Weights of a small GPT-style language model, trained from scratch on English Wikipedia: 16.2M parameters, tied embeddings.
Each number is 50 + 10 x the weight over the matrix's rms, rounded and kept within 0 to 99. Layers, rows and columns count from 0.

# layer 2 MLP down (transposed), 640x320, rms 0.13, rows 361-366, columns 0-79
46 46 63 44 36 57 41 37 42 54 47 40 49 39 49 46 66 35 31 58 54 49 49 38 50 60 56 69 41 55 60 41 57 60 50 42 61 63 70 44 47 41 50 57 52 45 49 57 44 40 43 56 56 47 49 60 50 31 39 38 53 51 40 44 36 49 86 54 48 61 63 58 57 44 46 41 47 55 38 44
42 30 42 56 53 36 45 53 30 34 49 43 41 48 52 68 28 55 44 22 59 46 51 45 42 32 48 54 31 52 76 47 36 55 64 62 52 46 49 34 52 40 72 49 43 58 40 44 37 53 50 47 60 55 59 68 58 50 50 51 42 57 35 43 50 69 62 55 32 54 25 49 43 64 58 60 45 65 47 61
49 51 54 39 46 50 44 60 61 56 58 24 66 48 56 44 30 59 49 46 45 42 46 33 37 47 59 39 37 50 49 64 54 76 44 51 43 45 52 55 39 47 55 47 42 55 69 44 52 55 57 40 52 63 67 51 30 56 51 58 52 36 25 44 37 49 58 71 51 34 48 43 54 51 61 42 56 62 53 51
56 56 44 53 60 49 49 59 64 57 33 42 54 48 60 39 48 50 48 59 43 57 45 37 48 68 29 52 44 51 53 35 63 48 61 64 37 57 43 51 49 58 53 53 60 46 62 47 61 50 58 71 39 48 45 59 44 63 39 35 58 55 50 58 47 23 47 49 60 40 66 57 52 58 41 63 35 50 36 53
54 50 57 43 29 71 29 61 53 51 61 54 51 59 79 41 57 50 63 37 39 32 54 62 45 55 68 60 37 45 49 51 45 48 44 35 16 44 45 37 34 53 48 27 45 50 56 67 33 36 56 57 59 29 58 67 49 49 46 48 48 65 42 55 26 42 71 55 38 63 64 44 64 45 45 56 46 61 37 39
51 49 32 36 45 47 51 60 40 48 29 47 52 55 53 52 51 43 46 47 57 37 71 40 71 56 56 40 46 49 60 51 58 41 31 56 59 46 40 63 42 42 46 54 53 54 50 51 57 51 49 72 28 63 49 37 56 36 35 25 57 66 46 48 37 52 52 26 40 17 40 69 40 41 38 60 48 50 57 50
# layer 2 MLP gate, 640x320, rms 0.146, rows 362-367, columns 0-79
60 54 48 49 52 46 60 53 34 58 61 35 42 61 57 40 74 41 34 67 52 48 38 46 78 46 37 45 53 52 52 50 55 52 56 51 65 36 59 46 60 39 54 72 50 48 51 38 47 41 40 52 43 45 54 54 45 49 36 53 58 57 73 52 57 48 64 44 52 47 45 36 44 65 38 47 59 38 54 53
41 48 66 36 54 36 38 45 44 48 38 45 49 59 37 51 47 51 55 60 25 83 43 62 44 43 55 53 58 43 54 40 69 46 42 50 56 40 48 58 34 50 60 46 29 44 68 31 51 46 54 46 49 51 49 58 41 60 39 62 59 51 45 41 45 63 56 47 52 70 82 42 60 55 65 78 58 38 23 47
56 62 53 49 61 64 55 59 43 52 69 27 45 59 55 37 65 33 54 68 62 77 34 58 59 50 65 49 61 55 44 50 50 51 36 29 52 61 41 44 55 62 56 66 50 57 54 44 51 48 67 53 40 55 55 47 43 45 47 55 52 63 51 22 65 55 47 47 48 42 48 45 62 52 40 35 54 41 77 53
36 66 62 58 67 24 71 37 48 48 43 38 35 47 43 59 57 42 43 55 59 62 58 43 54 40 33 45 56 49 59 39 63 48 49 71 74 47 43 49 59 49 48 74 65 44 59 38 54 57 50 52 42 68 56 44 48 63 57 50 63 54 59 46 70 59 37 55 58 38 33 57 63 40 50 33 45 44 53 65
59 44 39 62 50 62 48 36 55 54 45 61 48 59 68 68 38 55 59 55 42 45 54 41 34 34 48 52 46 56 55 50 50 57 53 54 55 60 49 47 38 25 48 45 40 39 58 60 59 34 51 48 34 50 46 41 49 44 55 38 58 45 42 42 60 42 41 52 39 63 65 55 32 24 64 43 52 44 34 50
54 59 53 37 61 46 40 47 29 46 53 62 59 46 54 38 53 47 53 47 60 66 21 55 57 31 58 65 51 39 59 43 55 47 32 52 26 55 52 54 67 46 57 42 50 48 59 52 53 42 72 44 52 55 68 59 57 39 44 43 41 60 55 48 58 59 54 34 39 53 42 37 50 50 60 56 53 35 53 35
# layer 2 MLP up, 640x320, rms 0.144, rows 362-366, columns 0-79
47 39 47 59 60 35 58 37 30 57 53 50 43 57 48 55 49 35 42 43 39 42 59 40 52 35 32 46 29 43 57 44 37 51 51 45 50 46 30 50 59 33 70 46 58 61 68 46 58 52 39 46 45 40 33 63 66 49 55 50 45 62 56 44 64 40 59 56 33 38 61 59 57 58 46 72 50 74 45 40
61 47 42 33 40 56 58 53 56 50 41 64 55 63 47 73 36 45 63 57 28 55 65 59 53 34 58 52 48 23 46 40 56 65 43 37 39 54 48 49 49 56 47 43 55 39 53 50 48 52 48 36 29 54 42 40 62 59 52 53 31 36 38 58 50 41 53 44 60 36 52 62 51 35 45 56 66 72 46 48
49 50 34 28 49 32 56 47 51 54 37 52 69 46 68 50 50 65 50 36 42 42 44 45 32 59 29 38 52 55 51 53 51 42 66 57 31 33 59 53 57 38 42 41 48 38 49 47 52 61 50 54 51 49 61 51 47 48 50 48 59 52 40 73 41 48 51 36 40 39 74 55 55 48 45 60 45 80 46 53
55 37 48 59 67 27 69 48 44 57 49 42 47 62 32 53 61 50 41 51 56 73 46 40 57 39 37 41 55 63 52 41 50 56 64 60 74 66 59 68 62 46 58 70 55 38 41 33 57 67 52 42 45 73 42 31 55 62 57 53 47 37 67 54 65 67 30 47 57 32 23 56 32 60 48 33 51 29 56 51
62 50 44 54 62 40 56 46 40 52 42 52 52 51 56 70 47 53 54 50 43 40 44 45 60 50 65 47 37 62 51 63 66 53 44 50 65 43 55 50 39 38 46 34 43 43 38 57 66 58 29 49 43 56 56 41 52 39 38 31 66 56 44 47 49 58 38 37 62 50 48 52 51 44 47 51 51 54 59 51